Each number is 200 + 30 x the weight over its row's rms, rounded and kept within 0 to 999. Layers, rows and columns count from 0. The size before them is the row's rms in percent of the matrix's.

# layer 6 MLP down (transposed), 256x96, rms 0.123, rows 148-220, columns 48-95
091,220,204,236,213,148,197,170,174,220,150,211,208,180,175,211,220,143,186,179,238,205,180,227,162,195,218,228,251,212,175,245,158,184,217,193,230,211,185,217,168,180,236,212,223,202,243,197,188
096,167,188,160,224,224,200,203,194,192,143,207,198,193,268,192,193,176,181,215,225,170,167,205,195,207,161,264,255,224,193,197,184,173,187,231,166,206,216,217,211,199,189,187,155,169,190,232,270
089,206,187,193,195,197,167,213,216,250,210,216,270,176,232,181,188,233,233,234,170,239,212,176,199,200,183,174,212,221,207,221,188,189,210,204,201,201,164,212,196,226,164,216,197,169,188,181,257
098,159,236,229,196,230,257,181,159,231,215,176,198,187,255,203,216,224,219,193,194,183,185,140,212,220,239,205,145,211,213,218,231,174,195,150,178,156,237,195,194,178,204,180,183,270,163,263,198
107,182,191,234,248,222,209,127,206,213,207,218,188,181,150,217,205,194,146,217,235,197,182,189,174,191,181,170,182,154,192,174,204,202,181,221,236,218,211,224,231,231,260,199,171,204,172,191,174
109,238,225,170,165,153,170,205,167,183,187,197,202,169,145,182,151,157,202,200,168,260,179,173,252,158,247,170,208,168,239,204,184,149,217,185,162,202,218,228,149,213,186,186,209,218,260,234,220
090,199,253,226,221,193,191,248,190,205,171,215,208,221,190,175,212,222,164,231,199,187,191,144,226,199,210,266,228,203,218,205,156,187,229,219,197,228,209,160,183,234,163,218,182,169,204,161,226
104,178,166,208,175,170,168,200,173,212,204,170,164,171,182,172,234,264,162,200,219,218,180,232,264,154,203,171,183,275,218,211,227,236,224,188,199,167,204,237,254,195,161,227,179,230,166,168,207
092,220,206,222,185,253,169,161,206,209,173,192,202,210,217,207,192,127,163,177,267,141,259,192,275,138,214,179,216,187,202,201,218,196,257,194,153,206,167,202,202,256,216,216,156,210,188,187,210
100,241,225,212,232,169,182,180,209,170,253,201,200,229,213,214,209,173,226,229,186,203,257,197,206,239,181,248,214,202,187,158,161,222,202,198,173,214,154,180,177,233,195,257,195,142,213,171,223
098,223,206,185,157,162,142,235,209,195,193,244,203,220,160,118,240,222,173,216,244,202,153,178,228,227,238,194,252,188,182,191,198,200,142,216,144,173,222,225,203,168,214,181,192,188,201,246,218
097,236,196,238,199,227,195,193,183,177,224,207,209,221,241,203,251,215,216,236,166,232,212,191,219,258,175,171,206,207,205,158,251,195,147,191,223,196,246,176,188,180,211,244,183,228,186,145,211
101,155,205,224,191,261,212,201,179,193,230,204,242,200,211,214,221,201,223,156,171,174,223,179,162,247,205,171,167,196,197,204,168,213,128,167,246,207,168,170,199,175,153,160,232,208,238,229,212
096,179,241,180,223,177,194,170,162,160,239,221,245,218,284,181,191,198,160,185,256,224,156,221,232,197,198,259,191,232,217,192,202,163,166,191,139,244,167,205,264,238,192,233,225,205,199,171,209
098,141,208,206,169,230,200,188,184,120,198,202,210,191,178,201,165,224,222,165,176,125,175,178,206,196,219,208,197,163,209,213,181,195,182,219,186,196,167,165,206,193,173,150,243,192,152,209,226
085,209,257,205,179,161,233,153,186,172,232,178,167,202,234,176,263,181,194,179,188,208,238,176,261,172,164,157,198,257,187,183,214,247,294,225,231,232,168,225,204,195,172,168,208,218,195,213,186
091,191,203,196,179,208,202,186,161,187,220,203,241,151,181,224,239,229,190,213,186,248,167,184,114,193,206,187,184,213,206,226,201,200,126,199,181,241,214,161,223,147,210,247,259,188,217,225,178
092,196,204,152,199,245,178,185,250,227,250,208,162,212,213,220,216,165,189,187,209,193,119,208,230,203,197,232,204,178,203,204,158,200,221,230,228,217,208,209,197,186,144,238,195,225,180,243,208
106,155,166,215,214,201,191,157,230,276,252,167,197,228,232,255,290,227,144,199,219,212,189,238,183,189,199,214,198,212,177,238,159,271,204,185,197,206,224,169,182,207,168,180,153,205,190,208,157
091,204,233,201,200,245,183,183,223,236,178,219,190,205,186,131,200,234,186,186,205,222,172,188,195,233,173,179,246,181,223,178,149,185,152,192,197,171,209,174,206,189,212,172,168,210,209,225,204
107,193,145,166,250,169,241,162,143,227,155,215,165,208,210,244,137,194,201,224,244,174,231,200,158,239,180,230,231,175,172,176,233,234,204,149,203,156,251,181,196,215,229,257,191,133,207,215,240
084,182,180,186,202,166,201,237,198,197,217,216,190,121,203,238,143,150,203,244,228,207,179,160,225,240,180,209,216,199,143,174,179,195,260,172,160,209,233,223,259,133,163,211,171,218,176,213,232
101,193,162,201,201,207,206,216,182,257,165,216,230,176,174,197,138,192,226,224,166,186,196,199,185,192,173,171,188,185,234,227,228,165,216,197,174,191,239,193,197,204,192,146,179,181,166,210,231
097,220,226,185,192,185,219,191,215,208,238,225,239,200,217,202,224,170,164,183,149,231,241,280,178,173,191,215,190,160,188,194,185,207,164,189,236,122,132,168,182,189,226,220,212,200,208,211,218
095,213,200,228,192,184,232,206,238,210,179,183,206,205,170,232,172,179,206,142,174,151,236,251,200,206,228,219,220,231,141,245,147,157,227,204,243,214,217,190,226,195,143,206,174,233,199,233,192
096,186,199,180,184,180,179,240,207,248,155,232,256,191,152,208,214,167,225,217,254,231,147,188,183,186,207,200,198,186,167,168,169,119,209,206,173,201,212,188,185,244,169,205,193,214,220,197,198
098,234,200,170,207,185,202,149,224,200,203,185,226,141,199,286,212,228,205,221,181,243,167,228,212,189,201,207,179,261,214,160,180,184,180,270,181,200,227,225,189,197,241,160,263,237,251,190,191
096,209,182,186,234,216,164,242,232,216,232,203,203,211,185,225,195,130,163,213,190,173,224,183,246,229,168,215,177,210,232,213,248,239,252,189,163,193,206,195,205,212,185,119,183,214,160,116,220
098,184,225,223,163,198,206,180,199,175,208,209,224,239,239,186,223,213,184,162,261,183,209,201,168,225,194,193,259,213,198,167,156,185,239,191,220,152,232,187,190,225,230,192,235,205,231,194,200
111,168,166,243,185,213,253,228,170,215,183,183,171,239,136,192,210,197,234,175,206,171,179,191,155,235,172,221,191,170,161,180,198,239,204,216,176,186,233,204,224,163,205,184,205,268,179,188,195
096,232,163,179,202,205,189,190,229,172,262,153,229,239,179,194,242,227,262,226,181,207,234,184,175,244,203,253,271,241,222,221,184,175,198,192,214,211,224,206,138,248,189,168,157,193,209,220,215
109,215,166,209,129,190,213,179,183,168,236,158,127,224,222,255,192,239,199,186,182,202,219,229,225,215,182,226,241,184,225,244,140,245,184,217,163,233,168,196,222,134,227,212,188,211,255,205,156
089,164,188,222,209,242,171,162,176,267,231,246,174,206,212,229,232,186,166,242,207,218,158,238,164,173,207,243,226,181,241,166,169,185,241,169,146,209,139,185,210,220,154,201,214,156,191,186,159
101,176,190,216,242,252,216,170,181,196,183,241,122,217,293,168,199,151,216,205,210,250,192,157,224,212,194,213,216,201,218,164,186,227,198,209,139,180,206,215,250,183,221,196,184,217,203,220,200
105,180,106,183,221,239,233,201,201,234,182,180,196,196,242,257,166,205,165,178,223,205,176,213,187,224,190,195,158,259,217,170,192,161,189,202,176,210,212,249,214,285,172,234,213,205,199,238,202
106,171,197,180,225,174,168,203,189,192,204,204,244,151,230,210,181,169,210,209,177,137,218,172,239,216,204,151,183,218,178,190,220,177,204,181,182,269,214,233,201,167,222,107,253,218,257,175,236
092,181,219,250,169,166,203,214,178,160,231,176,162,224,204,180,251,200,201,165,146,145,181,205,224,153,202,141,171,209,190,176,244,224,221,210,166,229,180,206,199,203,167,209,241,186,169,196,224
102,225,200,204,231,177,168,207,165,158,221,166,211,149,214,206,242,171,224,224,235,176,247,224,194,159,181,239,151,189,186,240,192,210,181,162,203,202,212,189,227,153,177,225,196,250,211,248,201
099,252,186,186,173,226,193,144,152,230,245,243,165,263,158,188,210,283,256,210,216,233,224,183,187,203,202,157,187,256,248,164,216,234,196,234,199,171,226,235,230,224,233,137,202,171,194,208,199
090,130,183,227,220,137,230,224,197,233,136,195,212,161,207,257,224,259,169,166,215,210,199,205,151,214,213,227,189,171,181,240,209,249,172,198,208,228,230,221,184,231,177,178,167,201,173,190,240
097,183,216,259,202,193,195,210,211,198,238,205,186,222,235,202,207,194,142,215,169,150,193,195,188,192,233,257,221,258,211,176,185,192,243,197,205,244,189,217,239,162,175,212,159,213,199,203,237
105,198,204,153,212,239,211,194,242,234,171,192,212,153,214,193,196,205,211,191,242,198,245,213,188,244,144,229,229,231,208,232,154,180,197,226,198,221,187,252,147,155,193,273,182,228,186,187,208
115,180,207,227,185,218,168,133,163,178,183,186,154,172,244,182,142,165,254,198,196,205,196,206,182,238,196,189,181,178,156,204,220,208,187,179,191,193,211,162,214,163,217,182,231,205,173,218,208
092,150,217,192,218,196,203,191,218,145,219,207,214,188,270,216,150,168,255,258,193,214,206,216,219,211,242,170,202,216,174,225,241,166,197,218,198,183,194,198,188,156,175,135,210,200,216,223,189
101,153,180,201,203,178,193,177,221,218,196,154,201,181,194,137,213,190,194,199,217,199,190,207,224,211,207,262,215,197,153,179,220,184,174,170,172,186,220,154,228,216,148,205,174,250,178,172,198
100,178,228,185,191,189,190,160,212,194,163,244,199,190,217,208,215,153,178,200,205,175,181,207,208,133,135,186,235,274,163,161,179,179,173,206,184,237,193,168,210,250,264,205,208,194,213,199,230
115,186,254,200,187,215,184,192,164,181,192,236,193,165,274,218,182,192,243,211,175,186,192,147,191,225,164,177,192,188,207,207,225,222,231,213,145,235,201,172,230,218,248,143,173,234,201,215,142
102,207,227,203,162,219,234,115,169,222,190,154,219,231,235,159,186,229,182,176,205,190,265,203,241,174,213,183,146,213,166,199,223,209,204,143,176,209,193,167,231,213,228,207,172,218,155,230,156
111,231,226,211,220,236,218,164,193,219,217,188,208,197,137,214,209,229,179,205,188,159,186,186,186,233,194,202,185,226,207,184,176,198,221,213,211,155,197,201,177,129,156,149,230,161,211,145,127
090,212,207,198,253,233,113,217,225,231,222,163,240,213,232,193,210,187,228,214,144,208,208,175,175,187,221,223,226,195,226,206,156,191,224,203,264,246,197,162,217,220,156,217,216,216,193,173,143
091,227,194,227,177,182,192,225,166,189,237,184,218,204,168,206,223,212,235,199,151,224,152,194,198,216,223,202,202,181,210,173,220,232,194,240,177,239,153,184,222,261,186,158,200,114,191,185,180
102,188,207,194,172,231,176,193,144,229,189,183,193,173,163,217,216,192,141,214,187,208,145,201,180,178,220,187,240,172,213,197,263,178,229,254,183,205,202,156,159,222,247,163,176,196,193,227,167
102,225,268,212,211,206,228,225,182,198,169,178,144,147,193,165,161,218,246,172,235,198,270,229,121,220,183,184,212,173,203,198,200,225,179,262,234,190,203,202,165,224,202,158,213,221,213,215,231
101,174,227,151,192,190,208,226,220,203,223,260,195,147,168,226,234,193,231,161,230,224,185,213,202,203,262,200,260,173,187,184,150,199,164,173,210,214,160,262,185,145,202,222,183,227,275,203,186
090,173,254,205,212,225,186,249,195,200,173,244,205,200,195,206,203,200,210,188,218,180,190,179,204,202,218,238,159,152,179,212,239,193,178,159,227,139,253,153,196,196,250,182,214,156,168,203,209
097,208,247,210,220,254,203,203,191,187,149,195,225,238,190,193,213,204,161,186,216,200,220,238,225,231,208,201,120,191,177,249,188,216,152,188,207,186,238,222,162,213,196,217,278,168,140,171,176
111,183,200,165,210,174,177,234,201,194,216,135,247,208,161,213,204,193,161,146,210,170,216,183,165,195,259,194,191,170,188,213,192,197,198,123,222,192,200,241,238,227,175,212,128,185,230,202,233
105,197,162,194,246,189,222,161,137,211,190,216,193,237,230,208,210,173,175,233,214,165,273,185,217,209,192,138,176,215,224,213,232,187,196,202,210,159,207,220,186,209,200,239,223,174,151,216,222
098,199,223,186,206,202,208,213,201,190,243,219,202,105,192,238,253,168,222,203,216,167,222,205,177,261,180,218,151,145,179,172,145,219,234,195,213,211,250,155,162,208,170,187,161,207,247,192,207
098,178,177,177,238,207,221,218,216,210,255,241,198,200,194,235,248,152,233,202,251,192,184,203,223,196,155,176,188,187,191,210,178,201,239,205,141,257,238,236,198,249,203,207,191,215,224,163,229
096,213,190,198,232,143,205,178,182,220,236,190,211,221,192,201,160,190,262,177,160,208,242,239,213,194,178,188,235,222,212,177,254,188,178,184,232,214,198,154,168,273,215,131,222,203,210,212,214
102,145,175,205,224,206,170,227,207,201,204,215,264,218,184,129,227,252,197,143,168,158,186,222,207,217,186,180,212,174,137,187,194,223,208,176,195,126,246,181,173,173,231,217,180,175,185,184,164
097,178,156,208,198,257,222,173,247,257,154,197,164,197,184,130,254,191,193,231,187,219,223,217,259,187,208,215,206,244,228,187,248,220,188,195,197,204,205,203,212,194,167,191,147,161,198,165,125
101,156,169,206,215,198,240,205,210,244,125,221,185,220,243,187,211,198,210,149,159,223,206,190,223,213,198,196,135,178,235,177,224,228,186,160,208,243,200,182,223,179,220,207,170,225,144,198,230
101,208,259,207,171,213,213,156,219,199,196,190,200,194,224,186,210,207,164,238,225,207,231,234,174,225,187,282,158,228,176,241,257,224,191,206,189,265,195,208,218,176,187,175,196,205,173,232,183
100,156,180,235,201,153,221,201,201,269,211,170,185,226,232,221,262,236,175,222,176,199,173,198,213,184,215,213,178,180,177,164,218,239,217,205,241,211,267,249,260,198,211,159,194,203,173,226,178
095,205,125,190,202,238,168,160,181,159,153,175,179,185,163,251,237,224,200,195,245,209,205,162,187,263,184,158,226,187,237,183,242,245,170,163,195,190,199,200,204,213,198,191,186,169,202,225,252
096,173,210,192,237,142,160,207,196,155,224,244,178,183,208,198,211,155,176,171,246,175,229,219,225,209,244,260,222,217,210,155,208,264,200,204,214,192,189,247,197,259,167,241,250,236,170,201,241
117,207,151,200,179,179,187,168,198,173,173,198,150,230,206,166,200,184,232,217,251,216,227,179,180,234,208,164,186,134,247,151,190,251,188,208,210,150,200,158,228,205,220,168,168,178,185,231,187
100,226,254,196,236,144,221,139,175,198,223,206,236,271,177,226,166,222,203,190,198,204,224,234,214,178,154,176,237,202,247,213,174,183,206,178,262,179,216,173,208,186,173,213,194,135,203,234,207
087,224,174,213,194,173,201,262,220,205,232,207,207,154,224,181,219,176,118,196,170,129,166,220,209,205,202,233,218,253,168,186,182,141,215,170,183,170,241,177,191,263,214,176,201,194,157,196,222
100,214,153,178,195,233,223,238,159,195,202,232,182,200,193,217,228,204,222,175,192,132,187,182,188,201,223,204,245,229,223,234,167,175,218,233,152,194,212,175,251,264,239,207,213,186,234,173,225
103,208,219,196,212,176,140,188,183,156,236,253,218,271,200,206,132,220,189,210,186,187,268,219,202,205,189,242,187,196,221,180,209,181,198,212,171,198,226,239,159,268,216,175,181,209,226,176,170
# layer 6 MLP up, 256x96, rms 0.117, rows 149-220, columns 48-95
093,185,218,165,206,227,261,212,182,189,184,234,194,224,171,192,184,237,281,191,219,229,191,248,199,195,169,206,181,210,184,213,199,217,175,163,173,169,237,220,188,162,213,141,248,207,205,243,256
091,231,160,186,184,191,150,207,189,198,282,194,216,179,159,248,216,200,205,217,235,229,224,147,213,227,178,213,130,160,189,246,173,203,206,219,197,214,200,183,183,170,188,194,174,152,209,220,213
095,202,240,229,197,179,193,252,145,174,217,197,141,185,210,206,232,186,216,180,190,193,172,168,217,165,225,236,242,168,201,185,175,160,194,228,190,189,201,237,169,193,163,186,224,211,236,197,236
125,198,228,209,200,193,182,149,238,183,195,199,188,202,239,169,242,246,192,228,209,208,232,224,205,198,212,239,242,227,211,124,135,207,174,169,154,222,160,229,219,169,277,211,190,189,179,164,194
104,226,208,213,184,232,204,160,206,208,187,157,255,128,207,160,183,169,156,123,189,257,215,189,248,237,167,180,245,226,261,205,191,206,177,188,172,196,221,236,222,207,190,187,211,247,218,205,214
096,225,185,206,218,212,211,244,179,172,217,153,134,179,183,182,146,221,231,214,223,213,203,209,201,178,199,177,271,172,166,208,173,218,174,215,232,216,227,217,155,222,194,191,204,217,188,192,194
096,197,165,161,217,181,198,229,250,201,195,212,232,178,186,195,163,158,192,162,110,163,195,176,222,174,187,271,195,221,176,238,220,219,239,162,221,202,185,188,213,186,170,179,209,181,173,227,170
097,239,173,144,198,254,225,165,213,115,205,229,229,242,177,186,213,141,218,185,206,226,165,194,171,246,178,143,165,183,197,179,209,244,176,259,189,147,212,198,163,210,206,244,203,179,176,218,203
105,216,175,189,208,285,189,276,198,201,152,182,195,188,184,213,266,225,189,141,135,204,150,183,193,200,155,154,198,242,229,194,212,219,214,200,181,213,202,206,196,200,224,168,244,191,198,192,180
093,212,210,202,137,177,191,226,236,182,211,155,189,164,201,165,184,227,237,170,205,221,249,246,194,170,153,181,140,187,224,185,213,217,240,215,207,213,204,223,188,177,181,227,270,230,196,188,192
113,215,209,244,150,226,191,191,181,243,204,213,153,252,206,208,200,187,232,156,136,190,195,246,163,278,206,210,248,188,180,171,173,218,202,197,166,163,234,230,233,207,216,185,187,181,200,181,206
108,206,167,203,210,184,189,213,137,189,222,217,199,254,193,177,222,248,182,241,170,191,211,199,244,191,182,195,208,192,164,152,217,191,228,197,215,238,192,173,166,168,310,243,230,161,216,226,163
115,201,261,237,195,188,177,201,148,168,225,221,191,207,236,167,229,236,211,158,187,233,218,175,186,223,185,219,162,191,182,159,279,223,208,183,207,234,165,158,233,260,194,145,221,195,232,168,181
090,179,226,221,202,196,256,147,201,163,153,166,211,225,201,185,230,203,177,205,179,264,187,232,213,171,139,180,221,188,210,248,190,200,225,233,231,199,201,259,199,206,173,227,225,187,164,220,279
090,195,210,240,234,237,165,164,214,243,182,173,216,168,190,213,173,194,243,178,178,167,195,216,154,195,195,266,219,171,205,222,190,172,153,206,200,235,191,199,190,169,224,175,191,187,232,170,225
086,207,222,178,203,215,185,263,205,213,158,220,142,141,153,181,173,271,201,151,227,196,195,196,177,190,249,236,173,192,172,218,188,203,242,216,228,232,197,170,202,187,185,163,157,156,214,181,191
089,155,252,209,181,240,205,224,175,206,222,209,175,227,200,239,212,196,143,157,198,180,223,211,213,146,144,164,214,207,237,198,214,179,218,209,173,138,173,150,203,205,225,193,195,263,196,221,226
097,254,179,191,210,224,206,169,183,228,212,204,192,231,187,216,218,170,135,188,243,240,171,186,209,215,236,182,190,189,174,247,179,159,180,157,192,204,206,213,214,215,234,192,235,218,239,218,141
096,165,199,144,219,163,185,217,148,130,213,216,272,259,210,195,189,169,171,179,183,204,241,136,244,201,204,175,157,146,227,180,212,229,195,233,256,204,227,241,205,190,185,187,218,177,228,155,238
099,167,240,200,187,227,196,224,173,191,219,187,194,188,180,187,195,211,199,208,212,168,202,178,171,239,184,218,208,226,233,260,158,206,154,213,143,165,188,210,192,246,234,178,259,195,242,199,189
084,269,255,224,182,210,175,180,194,188,204,215,154,240,190,188,220,236,205,171,142,203,146,211,165,225,203,252,189,209,219,193,219,174,189,176,209,178,172,193,147,195,203,239,232,155,185,155,134
105,179,194,177,161,201,228,199,215,191,172,211,187,195,132,191,184,143,178,259,184,200,211,208,208,188,233,203,228,223,182,209,230,176,200,155,162,250,210,225,183,180,224,283,228,195,146,204,237
094,187,166,212,143,201,187,173,186,228,269,253,210,217,167,226,194,208,212,179,195,192,250,169,189,156,197,194,229,180,239,231,177,158,176,201,178,154,183,180,187,148,236,242,210,189,196,158,139
092,177,117,144,217,228,169,145,209,183,203,158,138,191,203,250,231,188,187,179,165,192,210,193,188,232,237,163,210,196,196,171,173,199,192,246,198,179,196,227,204,212,197,163,208,272,224,199,274
091,204,207,223,146,222,205,204,167,205,197,165,133,188,225,198,239,236,208,192,208,217,239,157,142,210,180,252,208,208,174,222,206,206,204,256,137,191,199,247,224,234,201,161,226,197,183,171,185
101,191,174,192,181,220,255,219,182,215,233,234,187,238,178,191,228,216,263,230,193,201,195,174,182,153,289,189,211,167,213,189,225,185,235,186,207,213,193,191,216,173,229,184,165,245,124,195,224
095,214,179,178,143,178,192,225,184,212,228,149,198,203,203,119,192,266,252,200,174,244,191,225,129,185,225,227,207,191,174,170,218,212,161,197,269,227,160,202,210,148,222,219,215,212,212,230,211
112,182,195,216,142,218,215,149,227,224,120,197,202,203,236,190,211,234,174,251,206,166,217,197,169,192,178,183,190,172,186,208,260,200,194,238,214,172,170,205,200,185,239,208,182,229,229,196,204
095,239,158,183,150,246,212,212,154,191,203,248,167,172,132,152,225,248,166,229,200,207,210,236,199,173,169,216,208,238,171,207,224,170,207,183,176,212,216,216,233,190,185,195,217,227,221,199,190
108,187,256,202,174,188,179,210,218,178,182,227,221,115,180,215,180,266,195,131,223,145,178,205,205,255,196,160,218,187,173,200,203,166,215,167,162,159,224,260,190,190,244,234,207,212,209,186,216
112,211,201,218,173,188,182,167,155,201,205,163,242,189,188,170,212,277,198,189,173,201,204,221,192,179,223,168,191,134,226,200,173,206,250,173,160,174,144,184,232,180,226,121,211,177,239,199,218
097,211,273,199,238,225,184,192,202,152,136,256,190,201,232,186,190,238,200,177,177,196,249,187,178,184,205,177,185,171,181,226,218,221,198,177,218,219,175,195,201,285,216,185,218,209,225,183,195
105,255,182,214,193,186,152,187,155,184,237,208,161,200,162,190,227,219,177,183,147,173,222,195,248,246,237,230,196,189,227,181,205,186,210,205,194,200,194,220,176,117,225,273,201,159,236,218,221
101,212,247,224,222,202,227,224,295,201,223,181,186,216,240,260,152,246,181,190,158,244,246,214,251,221,220,193,228,232,179,254,247,131,193,209,184,238,223,175,160,165,210,185,194,182,207,170,224
111,237,183,141,224,216,194,212,168,226,205,189,164,231,237,209,226,197,224,197,239,234,151,173,205,214,182,227,196,118,183,206,212,196,210,170,227,184,209,179,186,186,175,179,130,167,221,216,152
098,213,222,153,199,190,178,207,240,222,162,184,204,242,196,205,191,204,220,222,193,187,163,221,263,184,228,154,202,164,198,243,187,248,123,218,185,198,184,201,134,171,219,226,216,137,167,249,180
116,163,236,239,195,210,242,209,232,216,224,189,214,252,216,185,235,254,180,222,181,251,185,225,212,229,254,205,209,224,231,191,238,199,238,213,187,224,202,153,179,217,162,202,220,239,186,132,204
094,195,212,165,184,223,165,226,189,183,173,189,215,212,201,243,209,198,165,190,226,208,178,177,220,205,186,194,259,186,166,220,184,214,236,181,157,220,171,231,182,214,155,163,220,195,247,191,223
094,183,244,129,205,202,156,249,202,145,203,185,162,216,176,197,226,228,219,166,178,205,210,144,243,172,225,214,226,181,257,141,287,196,124,233,222,188,181,208,158,189,154,184,193,198,177,139,218
088,212,189,202,164,235,201,236,177,209,220,155,157,200,211,137,255,241,158,215,233,198,189,159,148,232,171,157,163,154,189,167,216,204,215,167,211,232,176,253,173,229,164,170,228,234,226,252,213
105,225,191,205,188,210,181,185,162,212,197,262,206,174,107,221,212,207,185,227,241,225,177,205,178,236,164,158,229,225,189,189,209,203,206,195,252,228,205,185,201,182,176,227,162,180,191,165,218
101,228,191,246,214,251,226,176,267,225,202,219,162,199,209,173,153,225,153,215,189,246,225,175,203,190,218,204,226,205,207,207,203,212,212,207,206,186,194,242,182,214,154,211,218,195,166,230,201
101,212,182,221,195,201,187,192,172,226,204,204,188,216,141,208,184,236,168,166,199,169,204,234,162,249,219,219,215,183,208,228,184,266,192,250,166,200,190,215,189,168,218,227,196,225,208,172,197
093,218,215,228,202,242,165,195,200,143,235,213,220,177,216,145,206,169,203,188,200,165,291,202,181,254,224,205,161,195,235,183,174,208,237,214,156,243,169,151,148,241,217,186,188,222,241,232,226
108,242,154,206,168,181,217,228,229,175,183,227,197,177,240,196,179,210,225,193,117,158,252,217,199,243,271,205,192,182,209,231,261,179,215,198,192,218,135,223,203,213,245,188,191,187,197,199,183
115,194,234,185,158,189,179,186,211,162,212,256,183,158,156,240,220,194,208,191,226,252,187,198,211,166,153,197,199,214,148,203,231,201,206,138,198,219,200,219,196,199,240,218,156,199,253,254,162
103,206,178,190,187,207,175,226,224,184,186,278,176,175,218,253,177,196,179,217,229,220,178,188,140,200,203,196,260,180,212,207,193,190,212,221,179,228,180,232,197,242,174,161,227,171,268,203,233
105,229,219,183,189,206,153,185,209,221,205,202,188,222,225,187,201,172,174,218,165,197,237,254,165,197,232,200,193,187,164,175,195,164,148,176,155,230,215,256,179,132,199,224,199,197,188,206,196
103,259,250,179,298,190,194,236,227,172,251,221,149,160,200,218,197,216,183,198,164,165,247,181,168,183,168,233,180,144,166,216,196,186,180,200,242,189,186,207,182,220,191,124,215,194,217,234,180
095,172,192,162,178,179,219,172,202,206,251,244,178,190,165,166,163,230,174,130,263,182,241,201,145,240,225,212,169,226,197,199,242,222,216,224,211,223,221,187,220,179,215,198,207,222,202,183,210
105,198,194,199,212,227,202,220,161,186,205,193,292,161,177,239,159,188,179,190,261,186,228,261,177,233,184,167,254,173,233,201,225,164,179,246,174,139,220,255,189,169,250,178,221,233,232,201,187
101,214,219,205,172,254,250,187,206,220,203,246,266,233,206,203,210,194,172,167,163,164,192,230,187,239,217,236,168,169,168,196,175,146,217,229,186,210,189,257,194,257,203,246,168,209,270,250,185
093,141,219,164,223,207,184,198,251,213,194,201,199,256,191,237,161,133,188,224,250,217,191,244,156,204,225,195,211,221,205,220,216,202,234,204,198,215,232,254,227,178,211,210,265,209,250,223,202
093,214,173,228,210,224,221,207,192,199,192,180,206,217,232,170,219,156,249,203,174,218,221,191,167,232,177,195,239,220,146,199,191,173,275,172,186,227,164,204,204,194,168,240,176,290,174,195,148
099,193,266,233,212,257,184,209,238,160,194,242,148,173,184,213,268,256,211,200,216,221,205,192,166,133,257,194,249,216,243,205,217,198,230,235,219,204,234,174,205,225,224,211,201,207,228,218,196
109,199,242,208,199,179,235,171,169,229,205,268,194,157,170,197,262,218,210,182,226,209,194,285,169,197,159,190,147,221,159,199,202,231,216,196,187,159,173,176,155,155,235,177,218,216,242,186,216
100,111,193,210,191,230,228,205,185,196,184,233,254,163,187,137,218,212,240,220,232,186,199,218,154,214,188,202,230,202,194,128,199,166,198,204,194,203,220,233,229,238,145,171,221,164,210,200,191
093,222,214,187,179,167,203,172,270,172,201,162,245,204,183,185,219,226,178,188,174,199,256,245,186,150,224,158,248,249,161,169,194,201,221,224,216,221,153,258,200,198,157,190,193,231,158,201,234
105,168,203,173,196,175,206,203,184,198,234,191,218,268,229,241,272,229,168,176,184,211,253,218,191,156,212,212,216,128,186,218,231,216,203,213,232,141,177,200,181,193,109,136,240,146,228,204,215
103,221,232,199,193,260,201,234,219,189,218,246,172,215,216,222,185,206,218,205,170,188,243,230,192,228,224,200,157,188,197,192,178,186,215,192,245,162,192,175,173,244,267,214,204,171,166,218,181
101,227,188,216,165,250,233,169,177,173,238,185,191,188,183,152,157,277,200,228,166,185,183,229,238,168,198,200,188,187,175,161,193,187,198,204,197,137,221,249,189,186,203,194,183,211,187,203,233
099,219,218,207,223,183,197,206,207,170,224,191,260,234,191,203,146,193,211,201,189,203,249,162,207,146,204,172,156,260,243,142,242,221,237,154,213,233,222,214,192,198,175,199,199,144,157,201,187
101,202,216,185,172,209,209,211,182,184,195,184,242,226,196,230,225,214,190,166,228,200,192,175,224,266,175,190,262,158,177,217,191,153,213,215,162,230,252,255,209,160,195,176,247,188,210,181,169
098,203,220,159,232,202,198,194,180,218,172,190,192,220,214,203,196,230,193,239,158,192,155,205,171,155,203,216,230,198,282,195,154,249,182,228,209,103,248,186,164,147,201,245,203,241,204,204,143
100,235,256,218,211,185,207,192,205,191,140,174,190,215,149,160,215,201,165,206,182,213,248,193,219,224,221,232,197,212,180,229,217,169,266,185,225,190,175,183,155,142,251,213,202,170,229,136,214
091,187,223,180,184,213,222,215,193,212,209,209,152,154,233,148,202,138,210,145,172,239,187,237,244,194,189,204,211,174,133,228,186,189,169,224,198,156,125,206,163,164,168,243,177,222,225,156,173
104,227,138,216,178,242,237,192,192,181,137,167,224,199,245,230,195,254,210,194,137,152,228,236,168,162,216,160,192,194,169,241,234,172,179,224,212,217,204,197,178,198,211,218,196,158,182,214,225
110,237,156,129,232,248,250,258,223,160,140,226,204,238,241,213,226,172,193,188,196,183,196,247,122,204,193,196,192,164,174,161,175,190,273,190,182,200,243,226,200,212,206,174,178,180,219,192,240
110,242,209,214,195,190,235,192,211,131,162,202,188,230,177,241,189,204,219,208,178,170,162,216,168,184,163,125,223,208,161,205,208,220,206,205,222,230,226,197,200,220,182,199,246,171,258,193,246
103,244,211,179,220,238,176,137,221,200,201,154,226,224,157,209,177,234,191,181,175,174,176,230,182,197,176,216,228,203,216,178,208,200,175,205,206,217,208,175,189,259,251,213,217,159,190,199,166
096,193,183,176,215,203,181,155,202,212,156,206,204,133,239,229,219,174,203,239,219,187,206,196,183,226,237,142,200,163,243,221,219,246,168,221,183,177,213,228,252,232,188,183,247,156,229,236,195
100,196,196,206,167,176,201,234,215,238,167,187,137,187,230,223,204,161,191,148,219,233,187,212,209,190,199,211,239,183,211,205,200,183,175,205,111,195,226,260,171,154,246,263,231,204,145,210,219